{
  "n_head": 6,
  "head_dim": 64,
  "activation": "squared_relu",
  "norm": "rmsnorm",
  "norm_place": "pre",
  "extras": ["gated attention", "hashed n-gram embeddings", "an embedding shortcut", "learned residual scales", "skips across layers", "capped logits"],
  "decay_fraction": 0.546,
  "final_lr_fraction": 0.05
}
Each number is 200 + 30 x the weight over its row's rms, rounded and kept within 0 to 999. Layers, rows and columns count from 0. The size before them is the row's rms in percent of the matrix's.

# layer 7 attention key, 384x384, rms 0.032, rows 169-191, columns 0-95
126,181,204,227,240,178,264,243,244,215,192,157,254,208,184,213,185,222,216,174,209,157,249,216,244,203,232,131,216,232,164,137,230,176,181,217,162,224,174,171,193,185,274,209,193,217,160,193,197,216,188,206,179,287,200,172,182,183,219,240,247,239,143,207,174,160,186,224,186,206,206,230,228,212,165,223,203,205,215,181,184,124,214,195,227,194,216,176,188,176,182,227,245,236,216,197,210
106,207,231,184,224,165,177,187,200,216,174,222,162,177,178,182,218,171,194,194,179,232,156,173,215,125,205,212,157,203,249,205,220,154,180,214,228,170,159,179,213,186,189,196,175,234,215,142,251,120,163,221,179,212,236,201,232,171,184,216,201,211,222,159,163,247,176,198,165,239,211,151,179,151,196,192,185,182,225,171,188,201,147,217,223,223,212,172,162,148,172,204,161,246,174,150,135
127,177,211,233,189,170,152,210,138,171,215,212,183,236,211,218,218,179,282,197,219,225,174,191,211,189,180,209,177,229,243,216,211,216,200,216,170,199,176,196,169,180,221,206,199,234,143,206,236,184,243,208,214,224,181,160,202,159,175,227,171,218,235,194,191,205,206,286,233,174,139,186,262,196,230,173,237,221,180,231,203,204,208,178,186,170,203,201,197,139,156,246,213,192,233,209,199
111,230,191,153,218,214,174,220,247,166,209,132,190,199,237,243,234,245,213,172,215,237,124,208,230,226,156,196,219,194,241,240,230,191,218,219,172,174,193,242,197,259,168,199,232,166,186,240,244,151,197,208,139,175,200,209,185,205,179,194,169,162,221,198,199,190,241,219,153,235,122,213,209,170,180,201,197,212,180,184,216,174,148,204,203,197,157,206,231,164,234,264,185,138,265,209,184
119,165,165,185,169,173,251,167,188,214,206,205,262,169,207,181,159,191,218,222,222,202,222,176,215,197,167,175,248,238,141,217,161,208,165,257,228,258,214,180,213,178,161,197,165,205,217,176,189,209,196,211,201,193,171,204,146,219,213,265,213,223,180,173,162,205,190,171,197,219,171,187,233,201,218,211,176,196,88,201,229,203,214,218,217,174,215,195,175,166,175,172,192,224,197,226,224
129,177,226,239,203,186,234,229,229,239,207,174,218,224,231,204,197,221,162,201,228,176,201,236,251,206,205,155,162,186,119,185,179,222,202,253,239,202,220,203,191,238,181,223,257,180,222,204,202,220,242,227,185,232,179,175,165,185,218,216,161,212,176,182,170,186,166,141,193,217,209,222,191,195,193,267,174,202,188,186,222,181,244,172,204,194,210,186,231,209,196,220,175,175,174,184,235
112,193,175,215,188,183,232,216,224,173,176,206,230,137,198,180,163,215,232,258,184,178,171,185,208,191,205,131,223,221,187,196,246,226,121,214,230,243,218,171,221,192,180,223,226,247,217,231,203,226,179,203,213,252,217,193,223,194,231,235,195,164,217,212,170,138,200,171,201,176,238,226,183,208,171,144,206,192,172,179,181,187,245,175,206,178,211,202,175,211,183,195,203,234,221,158,149
132,219,214,225,203,202,156,212,168,187,206,208,160,238,202,196,213,197,194,195,169,217,194,227,209,185,194,206,173,222,234,196,231,137,207,240,212,188,157,271,191,192,246,215,158,208,201,214,135,219,208,188,194,223,231,190,147,208,178,245,187,177,189,181,198,237,201,170,169,181,172,154,208,209,162,215,188,165,211,186,156,192,132,223,220,241,224,210,154,181,242,218,235,184,196,170,182
122,197,215,210,190,183,212,174,182,241,232,217,213,237,166,209,165,222,263,191,198,175,196,217,188,242,197,182,236,219,224,228,223,181,217,167,168,187,168,160,202,246,237,206,155,200,203,167,213,174,205,160,233,223,167,211,161,259,177,188,209,202,197,193,193,177,143,150,181,143,173,204,201,215,213,151,252,191,194,154,195,214,226,128,232,201,218,162,136,198,227,224,198,189,189,255,213
119,224,204,193,206,173,165,172,213,192,230,169,182,225,178,195,192,180,222,177,224,196,174,192,205,175,196,234,199,205,238,210,205,180,171,229,202,204,170,161,293,261,254,161,190,192,221,177,233,175,218,195,217,208,228,177,230,202,159,146,204,194,194,197,241,196,222,206,247,170,117,268,180,214,231,190,208,155,259,189,195,163,142,170,189,187,176,210,200,193,224,208,214,243,180,183,223
105,149,188,229,165,218,240,192,177,202,221,157,197,229,223,192,192,213,170,208,202,231,222,153,128,234,231,174,174,195,162,223,176,193,160,203,225,213,231,216,191,115,240,209,182,186,238,211,189,250,244,195,246,180,209,189,166,234,232,191,128,159,226,197,175,194,236,210,162,183,157,178,150,170,184,231,186,217,213,186,194,198,227,193,226,146,226,285,244,230,197,198,198,177,166,201,154
115,242,176,120,201,281,231,182,180,232,216,200,225,226,195,223,224,190,168,161,250,189,172,195,184,255,221,215,202,162,202,228,254,198,201,242,212,169,199,175,218,202,221,195,238,196,204,192,203,173,242,200,186,216,205,221,225,195,159,188,171,153,195,232,167,180,213,208,189,226,152,182,164,158,203,254,156,224,222,196,185,185,222,202,191,206,177,164,173,209,178,239,159,209,156,256,237
125,167,204,220,182,227,222,172,230,195,201,182,246,220,171,270,147,185,260,187,179,234,251,219,165,200,158,206,221,214,222,170,181,227,199,182,236,231,198,215,227,207,189,244,207,196,173,205,219,193,189,234,229,172,180,249,224,207,203,188,208,210,150,156,183,144,187,164,170,181,178,204,204,172,185,163,257,144,202,214,233,182,206,153,213,173,209,166,222,267,300,206,203,226,195,269,222
141,164,191,214,146,207,286,230,165,219,255,202,219,205,207,186,179,222,212,203,205,182,202,221,205,222,173,167,177,203,152,221,171,219,181,208,156,201,230,166,186,189,224,217,226,143,182,235,227,267,255,200,166,249,223,236,169,190,223,186,202,228,152,232,194,201,210,174,229,214,248,216,159,273,200,236,242,178,196,216,211,173,242,205,216,184,260,148,175,235,158,181,240,193,242,143,233
125,201,214,202,239,216,187,219,237,222,190,218,271,191,181,189,183,184,206,207,213,194,195,172,184,238,188,204,201,188,202,178,228,215,192,207,195,201,185,206,174,204,168,229,148,185,200,194,170,209,269,216,193,218,198,209,202,200,191,208,156,188,244,160,184,230,182,182,222,224,217,220,220,150,181,186,165,205,210,226,132,208,179,192,185,213,206,254,173,218,204,214,193,226,122,206,177
122,196,214,230,210,151,201,241,221,216,172,182,215,216,262,221,198,208,179,166,187,198,204,214,209,186,194,214,154,173,201,210,146,230,214,261,226,213,192,224,192,220,228,217,155,215,223,189,217,150,169,190,184,222,232,192,208,205,241,258,223,213,160,163,219,235,226,156,170,157,229,178,192,174,205,238,197,216,150,224,176,234,236,238,198,187,206,145,226,215,225,144,203,210,233,220,185
130,173,210,216,178,221,198,158,195,184,237,199,225,235,199,187,209,231,154,228,202,177,184,168,119,207,188,222,218,250,173,187,219,223,208,230,205,207,187,201,196,206,174,227,159,144,234,159,187,213,227,180,181,164,195,188,202,233,198,237,200,182,239,168,189,207,182,180,164,227,225,198,201,205,171,231,227,234,163,194,228,173,188,243,220,252,201,143,132,161,197,194,196,157,239,171,251
133,188,217,195,197,175,195,206,216,204,208,199,232,204,212,156,228,217,289,180,225,213,168,208,241,192,232,147,174,189,135,173,201,241,213,333,208,211,167,205,226,202,227,191,147,221,215,183,179,254,180,248,195,206,198,216,186,200,245,217,217,220,119,206,219,197,158,155,196,228,223,223,221,126,242,233,171,216,195,192,214,138,194,165,194,231,197,191,211,203,183,211,217,236,255,180,239
117,188,191,212,143,168,193,221,228,170,195,203,166,164,205,247,213,213,192,195,205,182,253,165,169,232,181,252,245,268,230,203,199,214,200,207,218,217,196,235,211,192,144,179,181,134,172,217,218,239,213,247,200,199,175,217,199,240,157,250,188,143,223,143,230,185,209,210,165,235,218,230,221,201,195,165,215,251,237,209,212,177,177,233,180,183,177,220,206,204,229,215,179,145,189,173,174
122,233,181,181,200,248,239,201,216,194,202,168,230,205,217,190,222,186,170,212,237,214,195,225,185,195,167,248,210,137,195,240,178,174,185,156,180,197,138,163,180,229,234,189,203,234,155,155,248,183,228,191,159,188,214,221,205,169,190,182,227,171,158,173,221,206,181,198,239,179,203,181,223,204,220,158,247,196,223,233,197,239,223,205,177,165,149,192,178,212,302,189,200,194,271,204,208
122,204,163,206,202,220,178,230,173,178,192,133,211,207,192,212,194,182,254,195,221,139,220,254,224,183,204,167,227,249,210,183,215,203,209,263,215,202,227,241,173,153,198,177,233,154,212,211,188,219,238,239,184,208,188,273,206,195,172,224,214,170,228,236,185,190,163,202,147,234,206,143,199,162,197,216,167,208,215,209,237,168,201,201,231,205,238,196,173,206,157,218,221,162,213,187,183
135,231,191,163,202,194,197,151,183,223,217,254,187,170,127,199,177,206,162,188,174,197,227,208,201,190,192,197,172,215,197,212,209,218,217,218,227,190,215,190,214,257,185,226,208,196,269,226,185,196,192,217,222,230,216,178,221,213,230,233,140,194,206,211,165,192,216,190,238,152,215,281,241,215,233,231,219,220,172,197,172,141,193,189,175,169,171,185,228,137,212,196,179,243,200,252,276
093,155,235,266,190,162,263,213,220,200,190,211,212,223,189,192,171,212,230,188,240,215,267,194,172,291,230,170,167,174,224,177,204,231,199,205,171,171,167,189,177,237,161,158,221,216,190,160,212,232,224,254,197,211,213,208,144,211,186,160,202,186,176,208,176,190,222,230,194,235,221,219,192,219,224,195,202,168,157,185,218,159,230,202,172,180,207,208,168,247,176,163,178,180,179,242,208
# layer 7 attention query, 384x384, rms 0.0344, rows 170-191, columns 0-95
092,202,251,196,204,219,184,172,214,215,226,217,217,216,209,209,170,171,193,148,222,195,257,147,211,246,219,197,148,174,260,181,228,181,194,188,190,226,168,166,205,196,241,230,158,192,228,132,224,159,226,189,152,214,198,150,219,187,262,193,205,232,220,150,137,226,177,201,187,226,240,143,174,149,205,163,184,209,223,220,174,196,208,216,185,193,207,187,161,147,216,146,184,260,210,239,167
097,199,189,211,161,176,200,186,175,161,194,242,250,178,173,235,230,155,234,207,203,231,162,159,218,215,169,176,159,215,226,191,189,230,195,179,195,208,205,232,196,153,114,173,194,199,176,188,152,210,197,152,166,214,155,151,190,195,176,199,227,188,228,185,207,246,174,222,240,237,154,203,231,166,215,250,235,236,167,199,199,160,234,193,144,184,237,198,212,197,194,226,225,200,207,138,168
098,184,155,205,216,253,160,173,253,202,177,161,193,230,204,197,215,201,170,201,211,207,123,260,208,215,137,144,180,230,254,245,204,233,224,187,211,154,128,207,281,189,220,178,188,221,219,289,176,174,204,222,173,211,213,181,230,177,198,207,190,208,138,200,168,176,204,234,183,208,176,179,180,160,197,203,160,222,170,215,235,217,206,181,192,209,164,208,236,196,209,246,208,262,236,185,191
095,183,127,239,198,225,269,201,268,174,204,223,208,204,196,204,177,164,227,205,222,204,235,170,225,159,202,193,184,247,178,181,188,177,201,228,226,193,206,208,202,183,259,205,210,209,205,255,212,175,174,197,181,224,213,200,192,167,248,236,210,184,228,162,100,196,176,202,160,217,192,170,150,200,254,248,236,220,198,180,230,170,201,196,188,253,214,197,203,183,160,155,182,255,171,212,236
103,186,171,196,188,214,232,231,236,244,198,175,177,186,221,185,192,190,188,197,196,206,170,226,198,168,204,195,186,151,150,202,135,159,228,209,201,203,125,209,194,213,204,198,229,175,175,210,178,230,204,208,195,183,198,183,190,197,180,168,204,216,166,172,168,129,200,205,218,249,273,149,218,213,207,199,202,178,188,200,194,200,210,193,210,183,219,197,230,166,219,257,208,204,193,162,165
101,204,188,167,210,194,221,256,256,206,232,209,227,244,246,170,186,262,206,273,177,214,260,176,204,205,218,215,205,218,164,179,199,216,152,202,193,204,216,222,226,197,182,200,216,192,191,179,207,179,173,127,242,188,204,178,248,221,231,175,192,245,173,200,221,225,148,197,216,190,172,191,149,165,193,206,203,212,174,179,211,192,222,159,193,201,178,197,185,190,215,227,234,208,198,197,220
098,203,206,261,210,241,213,229,176,225,138,214,178,211,197,221,195,250,191,171,246,225,209,219,192,174,222,209,167,231,159,191,240,174,184,147,194,176,185,218,153,177,205,187,210,153,142,226,212,189,245,175,193,214,169,204,204,176,269,212,173,193,174,213,133,178,209,188,181,197,159,146,223,251,211,250,161,165,229,186,148,235,207,183,209,203,217,212,186,221,209,162,245,223,173,167,174
101,157,192,179,184,178,187,199,228,279,241,232,156,233,212,252,169,222,250,183,211,206,141,181,195,173,192,197,203,165,204,244,206,190,172,224,184,194,175,210,206,172,173,235,143,193,171,134,181,176,201,201,249,229,171,203,193,247,207,123,263,179,193,187,211,235,178,167,208,136,154,209,214,198,182,157,159,226,180,211,142,224,267,181,214,183,229,183,135,190,241,170,184,231,126,203,203
101,226,210,238,192,197,136,169,202,218,201,228,175,230,199,161,198,189,161,172,188,197,196,209,152,197,157,202,220,206,194,226,234,178,172,221,249,194,196,203,237,203,226,201,216,248,217,173,178,198,205,196,218,219,195,200,208,137,221,177,228,205,213,188,206,265,199,224,253,180,151,173,184,212,246,157,229,212,216,205,215,148,160,133,183,230,167,214,224,214,242,193,153,200,209,178,172
099,166,222,211,139,177,184,132,212,171,217,182,197,206,279,235,208,195,188,190,228,176,264,166,228,207,229,150,219,161,188,188,234,192,208,198,185,246,175,207,186,172,193,232,220,205,203,182,195,198,214,238,209,200,202,164,165,195,241,208,202,192,208,214,181,118,188,208,190,210,181,167,215,198,216,181,183,215,188,173,141,238,206,168,208,175,199,252,199,193,141,203,208,187,178,226,227
104,179,201,208,241,201,164,178,207,205,180,201,210,176,196,203,228,175,188,179,178,161,139,186,201,198,179,186,249,204,197,200,237,207,199,182,177,207,175,133,193,242,223,230,184,224,174,182,125,167,247,175,194,159,243,239,200,188,164,244,179,230,141,225,166,180,236,189,190,226,220,220,190,194,203,222,178,208,191,208,199,172,192,190,217,202,242,189,164,185,202,228,168,211,151,169,231
107,219,189,150,162,159,234,145,206,205,210,171,223,159,219,205,198,188,223,203,192,167,213,196,211,228,174,224,184,189,183,175,168,184,168,204,207,200,208,255,225,203,200,199,226,158,163,168,167,195,197,203,221,164,205,189,209,184,165,166,218,173,175,169,249,227,218,199,175,223,196,174,222,162,154,173,246,149,253,204,200,210,180,171,200,209,241,190,177,188,216,207,221,182,175,216,211
103,189,191,196,181,206,256,267,164,222,231,197,245,189,202,200,199,234,186,213,187,232,170,285,231,169,212,213,199,191,197,180,214,202,233,215,186,161,149,169,210,107,208,212,198,147,170,213,261,222,242,188,226,186,218,265,189,217,243,179,202,152,168,220,231,230,217,187,243,169,196,190,133,229,205,239,248,185,168,210,186,146,202,183,237,233,223,195,124,194,191,235,199,203,224,197,177
110,213,227,194,235,188,188,199,189,216,209,203,237,235,248,178,179,233,226,219,201,210,196,178,79,229,173,199,192,199,218,221,219,220,184,227,203,200,196,192,155,226,195,176,169,243,248,209,208,118,195,151,205,201,201,190,199,198,169,204,192,153,210,148,165,182,195,204,218,222,220,204,201,191,211,190,195,183,240,239,172,216,197,244,205,125,209,195,211,194,217,197,197,166,140,194,207
101,188,196,239,238,188,220,172,222,189,223,170,158,190,180,199,176,175,170,185,180,215,213,139,243,206,169,196,177,188,250,190,160,224,113,221,200,198,191,219,227,237,237,203,143,212,127,187,185,194,192,161,188,206,242,228,193,216,225,249,161,171,195,216,188,205,191,213,179,205,201,225,220,165,151,198,203,205,178,208,172,228,264,216,198,221,194,162,234,164,186,205,200,205,215,243,158
102,203,186,180,153,219,241,144,215,181,257,207,221,182,195,236,194,163,249,245,203,198,203,210,190,204,224,201,192,212,229,170,218,259,212,233,164,148,189,233,240,216,179,241,197,203,198,179,164,235,164,147,215,213,197,221,208,205,203,178,222,147,213,199,188,180,241,203,199,249,239,186,200,166,211,249,174,231,156,217,259,233,194,235,211,179,214,196,231,167,145,136,211,173,177,172,190
095,170,193,225,209,212,208,214,243,221,194,170,211,207,196,187,192,179,244,179,208,193,156,169,177,153,159,170,224,220,166,209,171,174,142,210,186,213,142,265,200,219,267,208,187,195,223,204,256,248,213,209,210,165,170,192,215,182,215,228,190,220,203,271,141,208,173,228,195,220,186,194,191,180,254,208,248,147,205,170,206,193,213,151,207,286,169,166,156,183,174,248,188,206,222,159,182
094,189,164,173,159,207,175,200,183,205,155,201,168,216,201,218,151,212,262,179,259,166,205,216,201,202,153,154,224,212,196,214,203,189,168,203,200,210,193,188,213,205,152,184,204,166,159,231,188,183,195,214,240,217,158,209,198,229,196,233,277,195,198,202,212,241,200,182,179,187,234,175,172,215,244,169,213,219,217,177,209,204,203,258,161,205,155,229,264,225,233,210,196,164,238,199,190
094,226,208,238,241,203,227,211,262,136,182,192,246,192,199,225,210,233,139,219,220,195,200,238,167,208,163,181,279,243,176,217,252,191,229,202,228,191,147,188,239,161,260,183,224,224,198,186,188,220,181,211,168,207,248,203,200,223,218,168,238,159,215,205,218,184,176,196,173,176,247,188,183,233,180,198,207,206,260,249,172,166,223,206,197,240,177,227,176,210,221,190,170,240,213,218,155
096,184,211,206,181,217,215,201,193,175,173,142,180,160,171,187,194,183,287,181,203,189,234,204,208,181,201,195,186,189,189,206,212,225,181,195,228,189,243,95,210,130,250,216,187,120,175,248,203,246,244,201,160,202,187,233,192,199,171,182,164,221,231,249,255,222,194,178,181,201,219,163,196,185,247,186,255,229,224,222,172,189,170,172,194,173,195,218,192,238,170,183,210,207,188,168,199
099,214,228,179,205,162,202,177,243,176,208,210,241,149,209,175,184,185,201,202,168,218,209,206,190,150,223,206,217,253,193,195,241,175,220,190,201,230,209,202,187,266,167,245,195,186,230,226,199,172,198,211,171,203,216,186,207,182,182,229,143,180,182,163,184,182,205,219,165,116,188,279,243,199,253,174,180,182,160,154,210,189,180,153,217,143,155,196,192,206,192,179,195,183,138,233,247
110,166,191,234,146,208,245,251,187,185,162,198,231,221,190,201,161,203,215,206,218,234,185,237,188,188,194,188,175,202,222,167,219,238,161,185,235,165,181,175,209,215,182,194,227,205,172,171,260,235,177,214,226,174,219,192,168,225,204,180,127,209,225,174,164,199,196,214,192,226,226,240,176,191,198,185,139,188,190,221,197,184,228,214,241,226,196,207,168,208,218,239,177,197,197,247,130
# layer 7 attention value, 384x384, rms 0.03, rows 128-141, columns 0-95
116,209,221,194,204,202,178,189,155,154,253,202,208,200,192,196,206,227,225,157,233,160,140,217,192,198,202,194,178,209,187,180,228,221,147,243,140,233,226,159,189,157,191,218,179,236,215,211,205,155,231,201,211,218,189,177,207,228,190,201,205,199,228,142,182,189,196,206,254,150,192,227,231,201,212,171,144,176,207,173,198,186,139,179,198,209,188,205,196,219,201,182,144,219,154,178,210
115,197,178,186,186,193,187,195,167,194,198,196,202,176,214,216,192,197,170,146,202,193,218,276,205,247,205,226,195,202,216,155,188,223,165,214,177,207,189,198,240,179,209,208,171,138,241,162,164,161,194,147,200,233,208,220,191,189,217,223,197,231,217,224,239,218,144,193,260,203,192,185,196,241,192,201,210,141,189,134,153,215,201,205,198,185,242,186,215,181,218,178,192,212,205,210,175
121,219,206,219,204,198,174,209,243,245,202,175,234,140,183,233,189,228,242,195,215,218,214,203,237,183,196,184,178,194,201,167,151,107,188,215,209,169,293,165,193,225,238,170,224,252,215,198,239,270,229,180,256,213,191,180,208,183,213,219,175,185,193,197,179,256,187,211,214,242,262,160,211,194,189,172,235,183,231,203,162,201,162,190,204,193,244,244,227,229,203,205,212,222,231,271,210
125,219,203,176,196,205,203,200,150,262,139,197,179,245,221,174,213,195,153,203,181,208,243,178,175,178,208,216,215,200,170,188,201,203,203,231,190,151,160,216,191,136,220,169,201,254,160,269,252,178,197,249,179,122,200,157,213,210,161,238,177,207,216,175,185,203,143,176,194,212,173,183,167,227,200,202,189,163,203,219,189,193,183,191,188,204,275,191,193,170,208,187,190,153,220,142,165
120,194,225,213,208,188,189,203,193,195,203,215,189,177,241,192,211,187,258,216,218,171,208,171,239,183,207,209,220,205,214,177,246,157,178,177,194,159,159,217,222,218,234,196,170,212,222,200,210,225,185,201,230,214,204,184,199,210,197,182,194,154,218,154,210,146,122,157,201,208,174,220,182,106,236,164,161,167,181,229,189,160,189,195,208,196,172,222,226,236,218,186,210,229,232,185,178
116,187,209,217,205,184,198,165,220,218,217,200,225,215,206,237,190,224,229,203,238,127,217,196,261,186,167,220,230,231,211,222,227,257,193,227,198,241,268,192,250,242,136,204,284,206,209,148,181,264,168,226,200,239,190,176,195,236,255,201,194,170,230,185,159,192,209,192,244,218,143,162,217,220,160,207,180,210,214,259,246,197,206,241,206,213,204,214,223,212,213,197,150,211,202,189,172
122,221,248,218,192,154,190,172,191,159,186,210,174,205,217,198,208,193,179,199,197,227,165,256,183,190,211,204,170,176,236,220,195,142,177,212,188,275,135,161,199,184,178,193,164,158,203,182,188,171,225,252,239,222,206,197,197,174,184,204,195,191,240,171,205,211,223,203,203,209,183,205,196,221,221,186,175,244,220,235,136,235,173,228,201,198,176,225,218,216,221,196,185,212,198,197,209
119,187,232,186,192,210,196,174,242,209,185,224,195,145,219,233,193,183,235,191,207,197,223,245,168,161,209,203,268,217,204,235,239,201,221,136,200,170,217,180,197,193,143,215,183,244,254,184,186,242,191,212,181,237,183,161,200,148,218,177,202,207,187,203,211,208,190,233,219,167,209,199,218,287,218,208,176,209,223,242,158,206,158,231,210,202,229,181,243,200,206,260,203,164,131,178,177
118,197,201,214,208,201,212,235,223,219,224,246,178,185,193,210,179,205,192,224,167,175,214,192,180,189,190,214,148,224,183,215,206,192,141,212,205,204,161,194,176,252,234,204,205,195,201,205,264,285,212,188,179,190,209,169,190,173,225,182,234,144,212,213,234,186,162,156,167,192,166,200,259,196,164,225,162,191,249,189,159,186,178,143,208,149,176,206,225,223,191,226,171,220,204,219,228
121,185,219,206,209,203,206,195,213,213,267,175,144,219,236,206,185,192,210,182,177,258,247,197,185,201,207,197,270,191,202,214,207,163,254,200,175,220,222,206,199,220,174,175,157,203,168,210,168,137,210,150,168,181,209,117,210,251,225,183,211,196,170,122,179,211,190,224,262,204,256,160,233,141,219,206,238,235,168,183,186,152,164,201,195,197,245,202,192,222,185,174,204,201,171,157,198
119,202,234,225,199,189,209,164,244,172,175,160,179,226,260,235,176,204,240,200,217,144,190,210,193,158,208,186,157,193,216,205,199,200,148,169,224,204,174,264,234,171,194,200,215,190,171,235,177,151,223,169,149,246,191,230,192,188,211,199,184,221,234,187,242,146,191,228,254,206,160,197,221,252,235,194,189,206,184,132,212,212,171,155,203,213,233,216,231,190,201,193,211,237,179,158,208
118,201,210,178,180,177,206,181,218,207,215,256,180,166,174,163,215,201,218,236,205,153,143,210,175,192,233,188,152,202,197,220,221,192,203,199,193,166,190,268,169,183,194,238,175,201,157,204,218,226,208,224,235,248,188,220,208,214,165,174,220,256,181,164,187,247,201,212,228,182,111,225,200,196,172,204,206,219,221,192,138,211,246,210,194,188,158,247,164,214,222,223,221,233,183,179,202
118,205,169,193,172,183,217,177,231,200,173,169,190,207,247,215,198,190,257,232,164,278,178,149,178,177,214,224,207,209,199,178,232,180,215,160,248,225,190,168,213,173,200,240,224,219,164,179,223,199,168,232,197,225,198,202,195,228,256,164,213,159,211,198,209,236,243,214,194,204,169,233,174,189,232,244,117,290,213,181,211,244,210,169,211,251,154,198,187,244,123,161,182,192,189,163,199
119,210,196,222,182,172,210,179,263,212,194,198,194,186,183,243,211,179,167,211,222,218,183,220,160,173,220,194,202,224,223,194,228,188,195,203,186,208,198,259,272,198,198,244,155,240,114,220,217,199,191,169,181,147,208,162,208,172,218,221,181,202,234,206,210,222,173,136,195,160,249,230,221,261,240,215,178,204,210,193,204,133,223,182,206,155,271,210,185,218,167,205,195,231,205,159,135
# layer 7 attention output (transposed), 384x384, rms 0.0321, rows 128-141, columns 0-95
117,206,202,201,183,203,162,172,169,148,257,211,206,193,205,214,216,186,204,215,242,185,144,254,191,211,215,199,192,199,177,184,228,206,145,233,180,240,221,162,186,193,218,218,192,212,213,175,223,161,210,211,195,157,149,177,200,190,217,195,164,226,163,144,176,172,212,217,226,155,187,210,202,186,171,191,161,210,228,193,230,165,164,201,171,189,207,157,178,211,193,216,177,217,139,182,208
114,181,182,165,214,193,209,183,151,185,174,180,196,161,249,243,208,197,180,176,153,159,207,251,237,241,196,214,174,193,201,173,178,208,169,217,171,192,194,235,221,186,223,208,149,158,245,185,167,178,172,164,187,247,171,212,177,188,220,221,202,184,234,219,237,222,136,151,242,160,167,199,199,256,180,218,207,153,183,147,155,187,216,197,246,176,218,197,198,168,209,145,202,181,230,212,213
111,195,235,224,204,174,181,234,213,210,205,200,227,175,166,202,201,204,232,190,222,237,233,201,188,171,168,198,175,163,216,161,128,142,213,234,192,168,266,194,226,231,238,191,268,240,178,187,217,242,242,156,257,244,299,230,199,198,214,228,163,177,170,233,208,238,160,212,219,240,248,168,236,215,194,157,263,166,243,220,187,199,205,229,169,194,246,251,211,240,194,202,205,246,215,264,233
116,222,199,180,189,214,175,205,189,228,139,200,172,259,220,149,203,208,144,240,157,230,253,159,203,187,214,236,236,196,201,156,182,175,199,220,220,181,161,176,216,131,195,138,218,259,178,278,213,179,210,222,183,135,226,189,221,242,165,223,193,200,202,148,195,181,169,177,203,226,178,204,184,228,187,170,192,191,206,215,184,186,166,168,149,195,241,172,161,149,214,192,188,162,224,169,162
117,170,219,220,225,182,216,196,207,190,217,182,223,182,220,170,208,197,268,201,210,183,197,160,227,198,231,215,199,214,228,187,233,172,185,199,179,188,179,224,246,206,240,158,182,213,220,161,198,226,179,207,192,194,125,219,166,248,189,157,175,138,198,162,206,170,126,165,189,226,203,207,193,117,245,174,164,173,191,244,190,164,172,244,260,184,182,215,230,251,200,225,207,223,237,197,145
120,196,186,207,169,179,201,157,199,217,220,216,233,218,200,250,201,210,218,192,204,174,229,213,267,231,200,235,227,237,182,228,203,257,183,234,192,266,216,195,233,240,164,220,255,204,218,165,165,251,153,243,212,245,192,162,228,253,258,214,181,141,222,182,170,221,196,202,213,232,145,183,237,210,163,194,153,210,189,227,225,193,195,251,194,206,234,223,191,238,214,206,139,225,177,180,164
101,163,203,212,174,173,212,196,203,162,197,243,170,244,182,196,154,152,163,219,228,270,164,267,165,190,185,256,177,164,247,217,241,158,201,208,204,284,178,172,217,183,199,190,213,171,156,176,180,164,229,213,272,217,275,219,178,206,211,168,177,194,239,165,166,188,227,199,187,222,208,182,192,212,205,206,161,269,226,240,145,200,172,195,147,181,206,220,215,218,221,212,221,219,217,190,183
119,163,211,164,198,195,193,195,249,203,167,217,197,136,210,218,193,192,205,203,237,221,221,198,201,199,207,196,247,220,236,224,215,193,247,127,168,177,228,173,197,183,133,222,177,233,261,185,173,220,173,216,189,219,167,161,178,131,201,186,213,193,169,163,207,210,195,259,205,176,175,217,191,244,228,228,180,235,218,250,153,207,173,210,235,166,232,172,255,189,200,237,184,145,156,179,185
115,176,191,208,199,199,228,216,196,198,232,261,190,179,171,209,177,218,199,192,149,200,223,217,182,195,186,204,148,214,209,211,208,195,165,230,204,236,164,203,179,257,258,203,239,174,181,182,260,258,219,182,188,213,155,198,197,189,176,201,212,137,205,174,228,179,151,146,231,208,171,195,231,159,175,233,197,182,225,137,176,151,158,157,241,143,200,205,248,185,194,216,193,204,215,238,220
119,191,221,214,207,204,151,214,190,192,241,169,192,185,257,223,197,193,185,185,174,237,267,212,181,216,223,225,289,186,196,230,224,184,261,212,179,207,211,211,235,227,207,187,170,217,163,221,135,173,193,172,145,165,266,145,206,263,175,191,241,208,199,143,203,186,218,214,225,188,254,186,198,136,208,204,214,228,152,207,204,169,192,210,215,199,241,205,204,225,143,155,204,216,189,156,221
122,184,237,208,197,181,186,138,205,186,179,167,157,217,231,198,166,222,232,186,231,191,181,226,212,174,221,207,145,178,225,220,202,183,156,173,223,202,212,255,246,167,184,216,204,151,196,240,181,167,209,181,179,241,232,245,175,194,235,198,204,230,261,189,214,152,194,203,233,173,170,177,219,264,195,178,214,226,193,134,208,192,180,128,206,198,237,201,239,187,194,209,189,240,199,151,225
115,184,198,198,145,207,199,182,225,190,219,224,159,237,172,167,190,177,209,253,202,198,146,194,155,171,247,206,130,232,204,201,240,200,219,214,172,207,196,267,144,186,198,215,201,163,171,211,210,227,205,213,186,230,192,155,190,225,169,200,219,283,210,158,171,245,200,176,212,216,135,196,190,193,202,193,191,216,183,192,158,207,253,228,220,177,156,227,185,200,217,197,218,240,156,171,199
119,217,180,206,192,146,210,186,192,234,137,209,184,204,239,196,217,215,240,208,197,227,196,146,155,190,248,207,208,194,180,216,239,160,192,139,224,213,219,188,205,177,219,234,227,226,197,154,210,192,157,223,215,206,226,182,221,229,252,186,196,167,234,181,225,233,223,196,187,172,217,244,162,226,234,242,155,254,200,170,218,239,221,211,216,225,160,207,194,233,137,171,157,222,213,166,174
112,209,168,223,181,184,216,202,263,211,184,183,190,192,172,237,217,187,163,223,207,228,191,254,178,165,189,221,183,199,198,208,241,198,213,180,172,207,203,262,264,213,166,245,178,285,155,215,244,223,205,156,233,148,214,139,203,211,266,223,162,213,217,212,194,238,199,163,204,181,261,214,205,254,242,186,197,226,197,234,212,181,213,198,167,169,258,214,201,229,193,204,197,263,236,192,138